{
  "vocab_size": 8192,
  "beta1": 0.95,
  "grad_clip": 1.0
}
Each number is 200 + 20 x the weight over its row's rms, rounded and kept within 0 to 999. Layers, rows and columns count from 0. The size before them is the row's rms in percent of the matrix's.

# o: layer 4 attention output (transposed), 128x128, rms 0.137, rows 122-127, columns 0-127
# v: layer 4 attention value, 128x128, rms 0.133, rows 123-127, columns 0-127
o122,112,218,197,176,178,174,202,213,209,180,212,210,210,212,166,207,171,224,197,219,215,232,207,186,222,200,199,171,201,168,151,180,212,174,205,250,223,193,214,187,265,171,184,229,189,222,200,169,189,170,215,221,198,191,195,203,177,199,222,191,163,222,203,210,189,189,214,185,218,202,193,218,158,188,190,194,151,202,210,199,171,202,213,190,188,218,196,199,197,196,168,202,195,195,214,188,161,202,192,190,220,212,167,217,210,198,197,193,215,208,170,218,212,211,189,209,195,233,197,180,189,242,237,234,226,190,189,200,202
v123,103,193,210,186,180,206,191,202,264,212,193,184,199,162,223,196,163,235,213,235,172,218,220,172,229,178,148,178,215,170,191,190,192,219,182,183,196,208,248,190,186,197,196,197,215,195,205,207,185,216,206,204,190,213,195,191,194,219,166,175,226,206,212,177,204,196,199,222,183,233,229,181,201,233,203,230,165,199,155,206,191,180,170,223,200,196,186,203,237,245,188,196,222,199,214,204,177,218,174,214,225,201,204,198,193,191,194,212,178,226,236,195,201,223,218,199,172,200,197,216,217,196,183,183,191,204,197,188,197
o123,111,174,167,195,222,177,203,198,212,162,189,220,208,210,192,207,203,204,173,214,207,208,173,213,188,215,179,168,171,221,204,154,176,163,198,194,196,221,198,210,202,212,213,220,197,226,186,160,182,213,210,209,154,193,178,163,161,174,183,194,227,194,215,192,177,207,209,184,224,233,203,231,225,250,238,226,187,182,232,229,212,189,206,193,168,211,230,207,214,198,235,179,212,184,190,196,165,198,189,209,186,218,199,211,196,229,252,189,198,209,207,211,185,169,214,217,199,204,206,198,207,202,212,202,182,179,194,201,199
v124,095,243,220,209,198,176,191,217,164,167,206,162,185,204,193,230,217,181,224,180,184,220,176,238,189,194,211,164,206,188,199,210,211,165,167,216,190,213,211,195,199,192,220,162,208,168,195,209,210,209,183,194,202,194,213,215,217,227,213,246,198,191,194,133,194,198,212,177,173,215,206,215,196,166,169,222,190,180,218,209,209,197,233,218,248,205,203,211,195,215,215,189,204,185,205,192,190,196,180,211,190,176,188,219,236,251,205,186,181,200,244,207,227,209,197,192,197,201,205,185,220,209,179,217,218,193,197,212,217
o124,098,233,215,198,189,211,156,224,227,171,173,226,205,221,172,215,218,214,204,196,174,207,222,203,209,197,185,149,236,165,190,173,221,202,187,198,207,226,242,226,205,170,201,222,214,207,176,161,213,169,187,180,215,206,209,187,226,212,234,212,187,204,221,197,203,200,197,231,191,180,209,222,181,172,189,189,194,229,230,194,182,195,214,202,244,227,210,220,189,221,199,200,218,177,195,218,197,221,195,232,194,211,195,168,176,228,190,213,213,217,163,196,193,212,202,202,199,198,215,152,187,199,186,198,224,177,199,228,202
v125,115,142,207,198,226,201,199,195,227,209,205,219,221,159,202,194,178,202,156,266,227,199,205,161,221,227,211,185,191,208,223,208,234,201,198,215,162,208,175,181,187,171,191,206,205,188,213,177,159,202,197,211,212,215,200,223,212,212,206,193,223,203,198,213,208,231,178,197,199,191,192,202,195,217,175,214,218,215,239,225,195,222,176,176,181,221,208,197,224,160,193,220,217,203,213,197,193,237,198,201,196,211,207,175,188,159,211,216,232,193,198,247,211,201,209,213,220,193,181,210,205,186,180,180,189,189,228,181,187
o125,116,173,220,176,187,185,248,190,223,192,195,165,190,165,223,188,188,217,159,169,210,193,188,198,180,208,225,196,178,209,203,191,156,228,180,170,182,204,164,177,208,235,232,224,170,209,215,216,196,203,183,202,229,191,189,194,177,228,207,228,187,187,186,203,210,189,238,189,200,195,207,196,194,206,205,194,219,223,197,195,191,231,203,227,164,214,217,167,200,206,220,229,162,227,203,196,163,167,207,195,183,195,191,236,197,185,219,201,192,221,228,185,194,206,228,206,172,209,219,197,218,210,193,185,184,236,219,210,169
v126,098,170,204,184,179,181,192,238,203,218,181,226,179,191,233,237,181,223,194,233,198,163,172,183,198,214,183,192,203,216,208,194,199,187,221,133,212,205,228,196,179,192,176,210,202,202,178,231,193,193,193,191,202,188,201,191,192,186,187,239,226,211,209,184,194,180,172,229,186,201,226,190,185,220,188,219,176,200,204,210,233,245,178,218,215,191,229,231,184,210,223,192,177,202,221,200,214,233,190,205,209,215,191,230,225,188,213,198,172,215,197,215,223,222,189,212,159,199,210,189,187,195,191,156,223,211,197,243,211
o126,101,191,186,188,148,209,220,198,211,182,213,189,213,214,183,198,170,205,233,204,203,191,162,194,216,171,171,243,196,200,202,212,204,229,171,192,199,234,176,187,205,209,195,218,165,205,188,203,198,210,201,216,166,197,180,197,211,228,168,175,228,217,215,211,223,190,213,220,218,209,218,220,186,192,177,240,204,216,212,191,236,178,200,194,175,181,222,229,191,197,201,190,235,207,219,195,174,205,196,212,212,189,151,208,218,231,212,169,178,219,208,166,183,156,253,193,186,210,202,215,194,190,214,168,214,218,184,202,185
v127,108,210,196,208,206,232,199,208,210,184,224,198,214,202,211,202,196,199,181,255,193,211,203,231,223,193,219,216,232,137,165,205,213,199,198,213,182,160,201,213,205,189,192,184,216,227,214,222,171,215,191,213,190,195,193,183,202,218,182,186,153,213,219,195,192,215,251,200,193,218,217,178,202,177,212,194,203,227,152,186,162,232,203,192,211,174,200,204,208,166,190,216,153,200,173,206,170,177,210,177,199,208,199,221,226,224,188,208,199,208,177,171,204,213,243,212,181,197,205,199,205,208,170,183,187,186,176,211,223
o127,115,209,178,201,213,177,235,193,213,184,225,235,209,180,189,184,185,202,173,212,225,176,210,227,177,224,199,205,187,217,222,197,214,195,185,228,200,188,176,242,192,196,236,203,200,197,194,155,206,182,182,176,153,178,208,200,190,191,201,198,186,216,202,164,213,215,187,134,251,192,205,209,206,210,185,194,198,185,195,188,198,184,225,179,225,204,199,204,177,183,171,213,192,194,205,154,216,201,197,203,186,252,206,191,195,229,235,190,191,194,205,208,193,211,168,227,239,221,222,201,194,208,197,203,206,161,192,171,213